Each number is 500 + 40 x the weight over its row's rms, rounded and kept within 0 to 999. Layers, rows and columns count from 0. Numbers have three digits each. The size before them is the row's rms in percent of the matrix's.

# layer 10 MLP gate, 1024x384, rms 0.136, rows 843-936, columns 0-47
099:487500531466477498529430498502483497502538562605566545488454440534524464580415498398500523484509456494514485445476574519551521544505502527546434
100:496573501566466481594533525517520561510520472454538430530487553511514527569506554523477617580554542496575480499456550450467547501484533504585511
104:485529527564449504425480473553465461471480479430467445567553490433458563529534457457541481501530490552545532556486507462527462471541545473524468
102:473515441456501509412514511421515538446512504510414522446475455511486440526515435473569509504515477418440502512552504612498531516546535516531509
098:450486477438486490482487474471486501428476446470436605461474460516456505508512487555546567411522532501512512440481462510483449431500499425511549
104:455525482510504559468442473456495468508436490506522521563449439444490451448506433522513429502500442441516582427419463499507548446469460518573554
099:546550491426498492504485453528527427485491446487509572530499450508519566474581540510492513442464504554491493434494531496448539452433517514496565
104:449427505495436529519440483544438509517495509496522513536488508521519566560499439462457520488505388428449499439481471507502509548494532524527439
099:441468483461505526468572526484496539492410484476513459604479480571477504459489490505506515496472451464499475498479453538471502505447539551516495
098:475469494483517513425489501505449415511450472491586542529462525504462486467491497533510536481535417533597417494519496522590419548548533507516468
096:510467541468492525442480490480516546490510465504562512503440502476514527483429503528446520501530439491460566533436505473508531508583487531526515
101:550539593435503509529577486513502514515518446495468508506536476473451520459481471442533497411537448521505521517415478442436510467518411475482561
108:528486464448410481493521483529547484466445467452501449544536431545425490559536457524516547529531542537528509487472539518496507527572559544501522
096:516465490505471456512471538492496564452463554482492488555517432602514561538513528506462568440556472556464458493458467536484498453512529460483455
106:497567448514523502495461469534465552437534488557491463476560508478460467566495473577486517464492532490478470513519489506513494415554459502546559
108:573571505504455511498550483479583519578493555441571491533535499520473546562531496475454453486508548526440501563511494457471477513473535513490545
101:517474517563439489532470553489440465503498483484561544504489432493488468434538596477554504478501594490519543560508532464542509495411492498475508
104:469473553456467555488488447485538508478576523481554459518516433498517527505461542507463488455540547538515457461567429497598523414450457578581434
102:529445584450488527501524519466505483523524479482494529519543484505509456508552487475469483444436498540491471493483461514500479533501497460516464
097:561501478531564477564479464515535425593549520386484485562497446497464528523521576556542507498509495462555523471420571513566470522485430457522476
103:561483529515442441477481509508504476506491457495449526508473551398479442622486460538467538496569524521512529502520537463544428462475561558523512
100:467486544533425472454494483476508450534575505501524504543462503504518522531540498409450438544420529469516499474594456508519461486493505591490492
106:509588527504528533590532443495525450554520468573554503570512527533432458529592548474460436446533505494446546543511510563498445564519475522537458
105:544470496504522503516545468527488492501546519510526457520496492434471472476528507494463534476495586440475583494552502484420521524515539552509423
094:539493478508454467503538407574515448500528487458614489526444418467477492462488487511494512460519474473470439554539573476475573492541478560553457
095:466504546505553507461525465527578492494525502450451489481527531535618512547472478505486499466501450503468478541445498478449449562516558449423464
100:577503489473485497443503514499485523504561491509442561448487506572554536509546586488447509496480540383496476508474473465510472496545523531546524
104:471434484502525429457494536471452523462473534535500457608443538466510471487450512543477495468575504433552509577517418496467501459489553473553521
098:492462503419614506475462544526550540480519456483508464572500412470500502451492524522508465480480527455511456524496505510537471501583516550524553
094:487479483508532476480426521474535541481510444467498509468583505470514424485459471500559448461590509536513439474544485477548533513491597502510532
100:498481525549508556439474546498464531531514526542449480481532485520504527488487525489450476462525540453572497502486500481504517509521481479554567
100:461525462514497510474524495537606516515525544502449492503587542538515544505535523476519487533603455437495440511466425487484491500534492478474544
101:415480520473479474410582510545443464450509524522563510556452578459554457563474503533491477436493530507493482421474479486473496517518534511457489
101:435499442522512471515470432545474468546510578551502529589463492530475543546532556496480487464527493552546493410472505514511566505488476478484475
103:459574460532432529458532489526490413540437470560530491514472473467548466519570491482473482479525497569529470470551513523420524474502473516454544
098:500512481544545527406467490448465469550485483521508479377479510501446453465400446500460540485469544469532534526482515578504486430449503500440523
099:562533520511516432485505498476514498447512477536505477511421528394476528538508550507408501431498483470448505461522462528525566478481492480516467
098:481476510501476432529547534577547482564544444590516454465523476516457467530500473490531511536469625440466489448533553524522512581522488461577486
102:512492508459510440519490486482507499514479408489460493486536497500462520482467533566554444502505492407448462470496511546502446498493534483456498
099:447464461497555505525511539496420482440519496491546467473462487529534502433551578454540486492504485499503516493428494497505475416495472554533434
099:437519532474529484446480488486501462552516420491498436490480500544505466501441499493504501502434449532574513506497475489466511430509473490496479
100:472564479407434542481483518513517550520572450545517444516494460459428518534506557530563497437489505465533563560452454541496538477487436570508486
102:514533445509495532493447505434493490429463467512500550615486496524454460539520518476547579536480504521477506482502525415437515446560513534520451
096:472564449512470500494511446540523524558457452568489471528480517459557559574528472512465468468464435439527560444520513531526465471502495478551522
101:539443499457457605515539474524459457501527504553442467506425524495507506474470475526554516513510479510408514526530495448491434491575471463499458
098:514485457503434471527482456521512508455550489543513471514526490530529452476468511510534477481473472504547543502543417490563448491502459441526521
095:500538454587490529491447477488482509508535486544482501522532411529504487496469505448510532525475506546451418482450535582474454477477495467498551
092:501459480500461457517473529507466553459495519513513491442548464468477508541496494472553493501563533491364442489435460509429548558523508437545556
101:494598487509429481429446517510565531518551501487502517457538517502493476531506522522479502509514497504524520590493473487463493510509474512532480
099:467471483540473448537517506473517511472481504506481548569477496470529442545458473456449449482480509441431495536533514464566548547450481516564494
094:589508493475500495486452484540551489415461576437463440490468475533553437489521538438535474467498491478498463518549417446438471469560540444516405
095:517473523390514439453515512524543526515509561553482506536456490485554516506503534499468512421450491414495552514489532474549517475463527547490564
100:486470509496534495445474503499526490430508507552476448546516433463531512493494511592471494469469468536469589498456564513521506525444457440449515
101:516501436528498526473462510498561538470478516538482513496443474500503570527494489457495481515548545488512564546471418491493470494538515531502523
105:486519476490475478492493502474472496458499478509537483489587527507405406514560520514418554465544484542452461518455540581455542519538416481553464
097:438450553476504507479510538503503510434572597595514532482502532532479545477435557489504492476533548437568495484515465510533456600411554484453471
101:523498438548522498511528591460432503486448471505512467442420557539475522498559495456515485549514554448491508532492489485551489515556497525557533
099:539470479442502462497456515497491493492428463438518474519498447534507537507473572501474530483459456509525471469491506522451507459536407483546411
102:504544531492472503486496528519515443454469526512556454512463542508474496512547523430454466506485536481519567492567414464503428589526468538540481
104:554441496498513505470508584438530499526522471507592493468498486423551470488542505500524522535531512509510485511542528522552505499494501481526569
102:525568577485499469341500514473488453507557556494481476576459571498478518564529509480511567503487518546508560542506562472468500476493511568433420
090:466588564471573578411478500471491532536550463489466470541530531478508455520485448526506495475451475520498531521547514450446515513514482440529530
101:445453476442478574428465502413518518456545422486510517537497490497563491494573496529465480459533517558500516554505555498462453496492518512489487
100:482535539497519510481443475507552533454486493463488499518509447516451543488542546484467526462546523495551527514467529480468474516479480460506564
095:516505528437501480469477445487525445474541472509509516502486465540552445512517528502593510520572495476520509518503544556453491529499565508487483
103:394445463503524491502525423545446530513552538495498530493513537542501517554491518568469555505513448464515458540465456539472424531511539529549537
100:496511484537450539512394503508422518548465482441539437509511460424490541530494439430498518457565571513547491499506412531486510548506470538477494
102:561506513559408495496495483502509446589415440474529544506484471509489560480583497500538498521428519499465531504521525481520541585477530562477491
092:511488463396537497553470505555405538435529517543464484528418534469540508475484452465473436518504562536545495464460541484551427503521510473471532
102:523517502545480546474489497523576497401507532469512448513514427474534520483539548544463470496528483502537465545473488506499535519477507573476507
099:603467508426529532496425466551481461521514519528433543494487430456504623451542542427518501484502574531520500457458542516502516444455508552545545
093:511523493508525507465497535507529471509478509509504479446531557500486408560466479436514478494463506487500463557497496506505518501520521615497533
108:445469491484535566497600527585471487540480474487458538508503447464495501579545487487496506510441506550491457444498491464533491527544455499530499
098:492500540471532509479446512543538470553492503498420453557477513493497462412430496544445551447480540500456492514483508547491497504487481452466574
110:495554487514467524492411524563504484452485519502436536504468506442522469511470433569441504489498502462533470524508540556536599445530474486541516
092:538441451474499529577461459459514556541467504593568523462559518568591552439485493503509517506472528499566478496495441513436517449520517440509505
098:538546471594527486444499491410527455463499530438536495492458499506481467534428492531476509551559509452527422529457480520606505511463511511479457
097:496513482492396568477527546483472551439519516488453473495497477507459505494468493475509511532495446486506495543503502461527497498424421476552495
104:497434485477537463454563508505512474519507454449529486541475536501519490513546504564478502502478488491622511585491546526527503510556480543479496
110:438436461528491573486416425503495534505605396568517571486505440582460494477493537468387433488498535479458499440533433435536493452486490500535468
096:475483491530518501551579502477464501565439505589542518492444535486470456507510587487548574490453539468459480511500441525505525503465465469510509
100:485448477476537496399450537599528510491485524558506488505490564525590472528437528517508479430528501451520441473481430520592515491477559469439510
099:563508533464508564487536409585484485500550519488487507510481534564549488482516486489478413405476613416562524485599427458489490501469489501477502
099:492448463505516497456530493524535406464547470509592543545470474549491492529542494489493588537489487515538466526477465497526521532482478509436454
095:460483475505424551568504542476557506539508508500530502547536523485404480497538503587575500514484512452533533527515592510511531472455525478550546
099:542472488476449473494572531509426419490515535509517477498510498603511553519514513535502464489476475550546490540499483466474452522433497508573452
109:534491375492543486446462496452451519509535493498488512516529471519510509524557550473484524537520500493502506500477509567514574552467467513508461
099:449438551529513560512509540493492539524549474566570453572446532475496539471503555461451549530487506493465509566497552495517445481505439533530511
102:468530518476484490440531419566445587485530524532488494568546509516504508498534474501470541515518463502475544460564446523507502539445495434543458
103:527468537441516538505537514466520516464527570504489450455555467467462460605494486479442585581455520548492515458451419472476475456472411467530561
098:461571429533502517558514480503495511508537499460559488486488541579530519551514521524513472566442515460444480507519453471505472496576464474484518
107:521517496577525594467529493468508553456529544485500493570471487529457499524451476536546491482501482449486479589501476514586530546549519532533445
110:538568502507481486538497418468526519502525512483551515498538436499515470550497533500455460579449457534554416519478540516534493514580511523491534
096:488472525552472501430498448476467544550502491521487464501498550428508467403448498494522493393423514497482484494473533429399539488446481500560505
# layer 10 MLP up, 1024x384, rms 0.144, rows 843-936, columns 0-47
098:381553504474462543496506495418540490446565453500471411479484478487468478448595522528488510457503510533495540464488512429510448452504463519585492
100:497452487467500493418437469443502470507501540530495493508490458436533471487513457512547533439398458516497520495560428455487507473410416488474542
105:490474572574547498465479553556557517514504564553565428457529514497433531502513504501480450524549574623517472485527463554482528510515522423503497
098:487476477504502513613509555523564505458490543527545511593579488608487452527527556463483612441498514519515521479505506479554537528466515554510548
101:510539530503449504497529417446480425477485460527515487520414517472461541556446494439402555534515516553510442542564438519432540520534502494455452
098:457510438524519544569531488438542483463435498492494453522430514433424517484440480551486488486462509423533497421487487506505529456445469473439486
099:545525518517477465482525448490550517484519505564483469467498560542579497533547550497486415518486469458554495518492570415515486474517460420500482
109:537569455519590529474548508449479503454511476562531474514567407522535443467443570547507479454472523532470497535575419543525495472469556505524553
099:471492437533532441489479516528505516466494496505509504467568485466513472563510460470532462493569486493508501474497559461460518500504488493543536
097:521552567505488576526486566442487476550522496559536486516462507500508530437534521515486450481462467571483476473518467499519444486508488449543597
097:509485466538513467477560500429502546535482537500572430590473499496478491431487526485537555521532478468504467507479510501496442485461508503529538
092:472549536560490474515533523551487521510485539455504527553550417494439456510580426440451496485496452486518416487474538539498479422510451599443431
106:492532516489559489527466471559461545545494437543627525436470547511477494494478460434497488470571443513388460505531475447503486501517495442501484
097:494490489558508500492571545446511498419514499502503509446486522539508454364484534477520482445595475581491417530516488439498535518496586423495495
102:532476507489483559469486468558515516464480530561454497456537540508547481461460437528486479500497555505540508488511523462529473527493434567477531
103:515535517572462439481467481542479472498519474490438489506517457508531520518574499511451504528546531510531531462533516476463487518519512512378465
103:528540539536536504498478537402460468531496531531512489511517547465469425450510457502480504526380503400495520526453498470450485503525544492476569
102:545461510550459540455490522422569487420450553540532521473444552515488534501548530592541471457518566574489524501418423471437554460519408452473491
099:497506494505466491512486506451495577520504450489469451525458444536500553537514468478417503591516556480472446467509492504473539514473426462437465
098:428489517468482465524516472484439451387438509522459505514517521489442564447521511501441538462522515585499509533559402496446596531442506500520536
104:529471554433534472496513479476479568521441474526472561502516519522508451503486520504507483543517530535515458472532504517462519451522503535474481
104:447495569441562488483487436461527446573510430507515482452458538501475515549464470464502510469467497507403491507537522476507473505449447543472474
100:530456521488453544506455451508493570474605478504482481524428510527541530529497511466539454555534457493531486504438546524452561478460519523497506
103:486516505529581488476511507606454485598479608529525479581480470476540502461482530464435548516502561462493564508402421452487514511490537512543479
094:457474513538500488518506577495572476545522515540487456484503458492439533466543515516514460462345478409483502552505541494498469526491506491500445
094:470462499491480506490504495507484442491467457569590510482461501530524449491492482532498524551529454483534555418510465471488525442491533516551511
101:505473466531488546530593503481462499513479500560454490545514595486497465508530493442545510494454517527496467599543570434464572507431488502514500
100:474539510457540495494494551493552505520509494505527480466497473501541428515538523501536455478481490533531544510506494491507484450529538545576499
095:503521446496431555550528519495517411580527551520493505495534495501487513487577466500509460501454529518439469467534548452578491397555495500486589
092:518513522520459516522456558474508508565529532523526477473545555556505428516514447509498482512538528477479511531501454481470492486499530500497448
102:512429479475530513477492513500535506509451468450484503504518474507539441526484474460518464526456549532535449455455482456503548487542430433441483
105:478474457496514495413517482518560517488439530462521556563496465503544553465531506531488514587521494547478534526448467507590513501480611557484488
099:466517469513457474460499442465550418560494523574513510472559489424474455471516512545473532509507655576530530496526558497498565562463474519488487
101:517550456510570538444536584470520544535540522517457510477544487506542496374468468519487451513544509467481488552477501473433456497428494596524472
097:442491572489526524506493479521485495509490548512509434469564480557507525483556519521431545506537492430458470545558488509530537505425436598434539
098:478470513508457450462491554479558522586472447480460481520516579538604485535462487464422545462556527489480514539505460498574408525452463537455514
098:469530493536527499468479501421521483509511463488472413433561556517527529588514539461431518473548523498468515434468470503556560575501457478531500
095:493464556525481455513482578493447483421525516462536446510480431516509496612474473454505476576444533538552550496459444519489483479568551540502478
097:485474551441489455534463515491470455488415553452443571518514440474424452517537554530487499528471487547460545464520534521450485527505476475545504
096:491455496524517529482404477471532496506457475493492549589446488498527535461480439444508495476570484458478473486449424512475507513412498470490525
106:524490551490496475478425457515591481551475473492421501460514561513517436475446560537495563453548534404478505491537492464455478501536494471504467
096:503527506485481491516533466457464532451528542443479493493439523425479505519500538454550467396504485467483535546457457519505465479426496500529455
102:530470507505447536578437558475389552568501438502590524472527473523485542541444509583565513542501421494484490562571540453465477509512477525502581
099:499484554515493446435560493496484511528496554514463524496473493530495475383482470467505494555525538536493455527471446472504570499471473550449510
106:473524509541541525484481538452446475483499479525483491458483486460483472468444496478497536590500491460533479487476517510473502451489456548515501
095:494473484538464465437480449503520520477520404507453485441530487596507442470559444480491477513540465478443520525582471514465565452464537479465458
094:445484505587498457470475499497510469462573485488488522551470509450530504503464496496529451448540503507550466464532444516519433517485482515484513
101:569540507472504496504471539526520485453473448489452539506498491476525508480505421570506526392480543476523531466572542481535531454522462541456492
092:519514484521532465550529442493433463462465499451564510450474491486504467539548520525486562472462479505458518527516510524534486562424526505447429
101:514467494517515589519527452486464465497544481480533465538593519542527480510524507490511563506528450535564470527443517458544521510417511425554428
092:546505480500522463481462536495502438440403470465488531511457513451547464528453462537555471495539466438386475524503561539520423559525497521446543
095:420512480529415506440488485539556411465554460529504502495443513482504546479510501462548520501499503496536524566517479468505459529437520458545587
102:504535475553529455491488524467495415567517521518539482428551544475489482478483516485559522572531544459547471514503473481412507491476469497480512
100:499459538510529508494482553484573487456486554455519571573507498485535503524533518625486514499498540455460497492527529490522490521526531468473548
107:488626541561555436541461477432519467532521547577495458510504442505490483508611527463459435565502501465561489521465520497547414488469520499483496
096:524512481434512508476522503477480500467459448521509480493521531561513494510484517498479589532542557488476473458536490470517564425513500511510535
108:537532514541530547511547409456436446501530467486475559564477581502455454508504532547564596543539469514534494530517507491456499513420521505546508
093:552441446509502460480479484466515541478441529423522450473498497522528499510524522493440532510510452545480539533493572514438498452592491477539454
101:442483522577513563537502578608516535466455445480441514582473536549469415564437468507476440454465487574520425491520493428541450456481553478547462
104:476449484499496487447578496512552463532529527508454440488512494459582453452522530495551579522435547498503445563598532481400463514506499438532424
104:492571516475441561455468586513436493482525479516474480517485509460612518503458494431509500501528410551383526505516470439501564572503495521512528
098:513428483529482489401511465433535498550485511494506471553483506524420435502546519474524510457467505441492521432493495515434497450497508441498505
101:469404492522557479508513577457564500493539509521520446512463455449462514460450503515542454542464493573492449480505474519485511529442497418508484
101:472500442509486455471498545456562546457488479477498504469552464511508465506545537562438524475477529498560574511512406472434470452493439577475404
099:526428470451501452479501421523481474547514462490477468538444457439473518531474503498532555490527562579524531488480558479505543490525566567510494
102:534540448544495483498478447484555541500519469525492557519500514488486524540507468481531497475418490515459417506466480525460453466474463449549582
100:534553535547515478526592457518469516548532502468541569444490508522548489543426550489532529497519510459564493458544446520535520502516471478528477
100:481510428477548461504500506496437450559477494620419487495556499460439423488492450520497474453479494477557484441547406468482482556443488463464450
108:497452498564502494443547447476565523576472533462464536481551485566462601547515445539476480411479450435491501506597492463449457544459433538505422
105:573490497500537482519542515520497487472559504502470525516562547524501553501528491494480563480442526453562528533471510516549500550440467440458462
095:532517460584470582456528447539513573491551505489578512365459445489479505523505498546512494474559455513501478522468538539448457516478512545492438
095:545515475422473451512512557532486489495495464453461506553496523497492480556463490419498444482489464511488574473517522407545517568482562496472440
110:504432539514481472520577452476456464581514454452505501474500502475519433571490490511417446444538516477517502522537465387482455487551513477553497
090:516505606464458492502482440532540550520583472518427491502498574459479573529518500497492393492520402527551507478497553569466525506481494517447504
107:526500474556445518519580485477505449515436535470545503524528476484444480550498488445471478515499451489493458405430439504437493446521558568511553
099:565488483472611535428489538505464542516551517480516530493465550502425489473511471461547563476514409557469487457459541519502518505526494471537454
101:559510546496563519457473511463564430490470494467491485480512457473481542542433423474477486583485500519515567461497468529539476408429612504553446
099:505531520507470474471491482504521538457482543530455489518489512513477487571551522426541515469595467500497501540438462541465488486409549504451467
105:481477516434478481497472462538468491546474533551483483565464489437497462510499492522446537492541512430441424486481438504517470526492480468493441
101:443468492463529507454479535440526555424490528594501520501523529468518512499512489558482481510481468491466501418528545559521439486478565433493472
101:500533494458449441430460478495458580454465515539435489490488445460509487490465511518467507545558482519545477533588463570553491446499524548596407
100:507539560516516527467486480444505443492429436499440476500556511452505587474473516506502505470444503513519539478561531482509467533547539565501431
093:500430532502513441516527489432477488493496497559497508485517538553513516460491614508453514509550550494529520480527533483503518403452543510595478
102:526526532454529490525532543473577434479503487551503566570506541506498581534496437548477522499554517535538552475561591380496454492468457419530552
093:472507423450545465473575490580538494512540489459516437578541511446464501498528522511486511539502491472514483523512552460407502552522448470487540
101:516588493452532524499490495578464501423573543513516472536486514472481553502451548461585467438491510588481508416436538515530553488465502510455510
111:518468497439497444502525461523505530547590475453481491484436535520452500494547444485613458481486533459527500444494562495472584498482495488493513
096:455471489460501534379506438470544482558490438545506545517491504533492476429543525565498511451525499604481462486546529473520526534443533535560469
108:541512472498459508559524521496563502547571501527468533551495451499488458518512503494453494531529457468532501454549513513425473467569516580520466
101:524488453485470486509510470489506527517468476508466501504572443510505487481519521486524497514518450476548492503450458535505523480491464534415471
098:561477466518503510519467505502535523533460507447493540462500451530477512577526555565499499505470551484543485420501413569556443448506531502486499
106:482496512450507450558530484554456511435499476461535460528472581509497563465462543472534541581456401514478495522556491496568531499456454529475537
099:490460493475461463509576458525533511431518499515448507459520456492446486496493529438440519494523431470481538414529586519467491508486478461484496
099:447502505465472535412528524546528464540448455482555494554432459424482476408436504494572582543537445578576499492506506515479472509553473511513506
# layer 10 MLP down (transposed), 1024x384, rms 0.115, rows 843-936, columns 0-47
092:495509573495452500475517536570489438504567461436495423534572493501499552513520515543464488577528515490541532475546480499571562490591527465523520
103:474498445451551497445441466454470512446489480518518526442508461487536455480440482484534476491523510464496575476520452519457493439524450484531453
106:534517573498485472484489445497468514551453397534531501494399526515453483472530534475504495515510548488525535504526509527495451530403528523484485
102:583487553521564541508514534508572557562502568458428489533492444426519470579467523467557551442499467481424494476542489454545513500482513532460444
099:554521488549516499530492631514514460476455519478507433498457489479496471542393548506403509510554518472414519486526500513518497565549538459523547
098:511537495536559514482559489466452511487461540582504517521465532470558461519544502509555580501547533477433529552468470476527507561493452460543444
098:488473557513549438521476508456569503451511495568535524506506452574557476553500574530473500475482431530485531570475476555446536508443558520484532
100:437446475537524486516422515544412521552490497400520465507520538561511546518538395480475496558511419433578469465466430457528473491425489522486544
094:488477516514458520497541487519496538516506525566418470501502543451503500488526515533563481457468549534496568493521505482487458598548462523411519
100:542528416469490536397474513472467496498534490528483535425431455547486522310492478450527435508590506527452559541502531513460478559472516473510499
096:452532563501488569463466500529477501480578470550554530543480481511493517404538465493512502518516512479540491434420474534551568467520487502473504
093:539571481508539454469473496533551445502521533518535562503504517490508533475512479546496422497539523542497535506595578502534434558488500561448461
106:533538427454513483602554450478484496515541506542509490525473525532552496503519509482500520442555508514470482512572421468591512506482498533425519
097:541536512466450514419472489472472490522594427455433441485457454498498497488498507499438448494508553499518510461524494532481461476509453536534464
098:443524419512647464578497511473540538532483575507542514436460530489503432466538441525530504533460511525474469493468491487461564481533577464453496
092:507544453510521519505487507492482496537549534479472500525460433518513473452519508561547466503474443464489510538475454537553525529472446508447517
101:410532570450438517455461396510500499495571544524586544477484494471497499467492508569390478490526435503439498482433519469513497494466486497508454
104:483454501486511530422490546499535574474476505509521479431505526502532545546488530548467482516426534469486533436448503441538524538542516434479452
100:470475544556466538482487532470568589547464527545518540419474524559444525501522539529417470525535523518547491513474501449493469461477461420446447
099:564501480437437494407464448509508537422463530434462442483485485571498492535469480494485493485540521463491511523409543539495614473497516496491520
097:522529526502576506543606470558561519531473518549529556525489500530450543463512507547483494572490505470461504560464509489550522482512551485502494
104:546531508443474456528520556460559552482482488441513490359514456499512536528474529530464473518504451536521472513549511521528496465566492520547508
092:487487508439488543542529390460463493546529470490477501541451494451542552666468537533518514522511528544508446552465443494501515491533490556423500
107:495535515492506604512558537458526510520544478456461559551510439523520463544456542399495523589524441503481528516500505567536482557519500482533504
098:538528498421542549498506536492458469566512525539453492557516584519476501468515502545491490510450457462515484448507538486515417507508532510510491
098:481466529488553508528389495475531486479489514502597476425466495484545517463538481476508468476464440468584479552511471446485499548535448487478461
102:441511499530464492500523550541511487521530485483539498448543510542469498376546537576509539472469448559537538513433444463577542447484506490484501
099:518568468574460544485527502457474503429361545502525471510528512489527490542439480524552523519554521496532504544477432458522487453490517427544532
098:462462484527483463457484544486464519501520477438460485511453535531529464491563523469471567503562454461507484441496509432437513496495565441519494
096:491477526500472514484528464498563545572484509544559530507554542462526465545519490495610558467525508436535464540564519527512504524500513544481423
114:487494504500466472543486530391513528467490523444568419514512600483490510427534492437554467535536455577520507522516447521531533501486553476489505
102:500502494460485506531440463552445510534561523526538551511491590455424534558545516573487483534488448468552461472483567542526536537519471482524435
098:554480581520445446499523529533500532501498490489561499513544467475436526533567492511477522493482500555500452521390529498509524459587466459529507
102:507526521450435455455516596418549579531560460579563504504546447514525533546455517501486474442543479575499611497563483416565518560478486481511445
095:460555495383516529481511466501507482565528499487518507479584478524456496491488482548506441519509496503545479592545499438416464531477500548513475
101:531489460492507479519576482493546528520438551486508470409534487522458407456528510483544413530557476450465506505495583515475493548465514475469495
098:504509479509493474497521511489603524512538482480451507465473584525550502585405516470486449490466468519449497476506531506522467521485436532432475
096:523508511491445491452547508487468425504491478468451442503517518557519521598505577559544590476525404495501542495487479515502537484512485482506456
099:479496476439456532522446491430484517440504466507404524550515445445477483481472480578553562482518461525502486504507498484489431562562475471525494
099:555556497548470505466483500511558521462513453585443498492565536515537489475467506463552482475452485520520520549517510455528567423503476521457471
102:515476474520505492494470487490558401511479493534501521481534532474483475506493498528514502450510503573478546465586508543479501499537483502505491
096:521508530561568490460480595471498463530483504514505551480446510477472540545472554452531470541459515464532492540477470446524537499488512526511533
101:482427555559493508485442496486465495508474496472564522496540514490489463447488472536491442504481517489481418449472546460529485528498481474440543
095:476539479541471506496529495514491436489428398499513507456483608462472494473508457507506490601529445453516478544400465519549490453492505456473483
105:553519530493525580525538455485502467506536504510432400456486450552516452541488463463497509482535510535580445519554485547502474555498464526466597
098:466446484563526457571450540464503429530522518513467498515469480481547522476557505502488572453522570496496514489431519419558505506526541516456457
103:496498506424522470543523471492523447532468481451475471559523567485495569493547449504546487563460549512545517467576559485495453563540542532541452
101:532483488528539542494463427457511507501491409528536357520445519526521422548456504511461501500506495459510514539506530527474477581558484455412531
098:481505471589458462497445506479541503577534541492507548545530510504477550443503492508457503538543497476522565533530616463561491512473514506505488
104:530509497506516425480416522449486509525496492532497501522532524484444486472588476495524479544486514506462505484544509503492501493511463488488437
093:467469482503438513459498490570453486502563562572437549498539481522524503466493446469504545494456546480455538489463435524510477493498506516568479
097:504551516432503502537538543375467503512539496429513482527507522436471533526470561487474452453519532494462496505460551461496498518511492492486471
096:400524508458501508565492489468451448550481452493501491512519546488421471429510541498492492570464534466427516436509509491493477468458462486502484
097:502543521483486515510574547523469600517482509473490522560481540555503464444521549484519539462430463504543471462483547543495473525444530519518471
104:514576484490441444496476516530508469506530481512515459465513515429520465511500455489418514493432500506551589493442480513467492506469531513429493
096:503435495520487484476437548519512506514495425486486498534431472469501511439537511528523538461517517445532535481471508495556551469478506477458523
104:579411559446514483519522509513525507595545485526444443530508487489533511524505551426511541490482494559501463503546536550506588541482510495480494
098:443562482556494467515506470510518443469516459465509440578512523471474516426538512498497486543489527485580454494563446456494498522499519489433510
100:498434445552497535583509542549498526491519533493482521509439515493440502548463455471498487538534481512482465503539529499450494476499489523527495
101:491474476453458495575474454491569497514438463481486449525512464382532486531403512535571439524557520458506467503552475531581492529482454574538543
100:481538458515520460516497497550567551475534506505513505484497491489490496455534572562499489478536489444529502468472443478489508455479472545522478
091:537445516516496470531566537506477464535498447485523450489467524490442455574536467483491541571538523554527511492548539466453536511422543458483552
102:451509545485462472495537551505548520539505464520494463553461521445428549475549445466407510529498454545491499526521533455466458519470488523501519
098:521449424510481461542489481599448560584580447572483534540412468530506565444482494417485535501521527518507478451527530489547557573439496513437494
106:485464486551545446578478511516521485541465477380503509514601517502463511472549457454571512483481487440463482562444412491446581490481513496487461
110:501478499498529467511581494455528536454488439540527493518512507525430532567499490534495500497436440502533432476500503502446508526535463507529511
102:421535499508448490549482512556519495479527563465548600538514475443509477437465505573494517505545463456542488548507571484536542560492489511434484
104:465543509469611528568491580458392576540561432537529522519464466521472576567456493466582466514592475479500548582498437561471453502501492501538443
098:552491544501527503509546513434520451508488502461476531510515487499458511479579459532464458469440509499573480482508564519475490475478472585522484
105:538414513515477436484538534493502498515449474449502509447581533503411497544544514563515539493468506446483524483507499516459508452475462498536469
095:500511509550419579469521420512575502505572496527531504474497539553429465485519549562502429561501530535523461538520469499489489565499478465532410
106:449518555499543560574482534473446462530530465511526529504467496467526425501490482528562461570561542492541466530496407480562492486510505535467516
108:507567579489526449483431509551432478545525463512480415604482500437493524477430507530455512470547494499461581502564517402455541498564460535503466
095:522495559508497504487479514475420475527496551535462525526527504473509528526518491511548502463488542542441431382436487470546536524440462518489424
101:504566509485511436528565519467531527517486587478551450613490493519488479515503479505531490489506497559478513480512467364449446481476493516528541
095:504553482527470443518456538505569475590497531495479525519589460514485516492426502557464541415505470417527534466487540471503483522537491538481563
102:445497499545613472468448477477452467571477490422500501462510488557452479457501510467487522612540517491491493429513521587426496520513473532511512
094:491484564452480535483479584538592435526418531487485551471531507564461577469539516555501443578477494492544476528472505481536540562484451468516505
102:464502499512469524475396484509527546487480564446482436453476508428526468491494518448424490525501511491548504521470474504495572461448435486440503
103:505546514535526458506534508450577542452532418496471518510487492533491555484553504545572481492474458485446515530400493475423499491506583462459559
103:537528543549516454488532515497393571479465432469541548538470523475506525428456537509433519504462525521486498417508518492536491587499498422483445
096:517488491500548550494461448455415527508501538558515526505502488441479459482527532456490530425548481550499509568489550450420448454545519589558457
096:463452508454514550545500475484533529511523468543485522510611450652496416368558552486453477414525540469524505556476505464497517513440506474467493
102:578492411490469470515503518498571512567538515569486504508506483462470567432527510488479543498503509500536529564530441502497530510558497489490513
107:549484459516446481481534642548473443472514450472442490497401556528518433501433472591531474518474453545500595449484454496489518557505489475495500
100:589452542506474467539406501548583470473522495516490545499554521539523501431477505441534551496446465495549514513476496472492511446448485503439544
111:557549461570547449476477441513457565464499522499499511494435494460545545415512490487449429532500422466533427469418511478503483496583471495461461
099:585506464453484474537480461395466478460515436476444590447545515496451529489540492483504488450581486504456583538553480538517486481480547527558547
106:472424516554539517499556553514500507479481596464476511544474554521442434445506585606517466476458489454444525480562500544501457484539497487560503
099:472464548559494537509527547538465471511559498444457464508565495477501535471555522527432520514500477480495530549505464469516527538442474431494443
100:474439494470468512549474601463527451506527468524569507534479496469532536467437472514530529501569529576521471503563505509501427499443535455543470
100:531464475541464492551492571549451497470545535501506450520531527504507492490507501553566443478502469546502446425488503532463469530560488560531460
104:531500480490463571464537631502523461456502613545541485541473536427451481526489520533508566518512539498541455540490452491435461554527537473547483
101:506538575470471489477564505512524517541513557466432444465552463487561487431522502455552467495519484484445536465506498589549470498514475494481517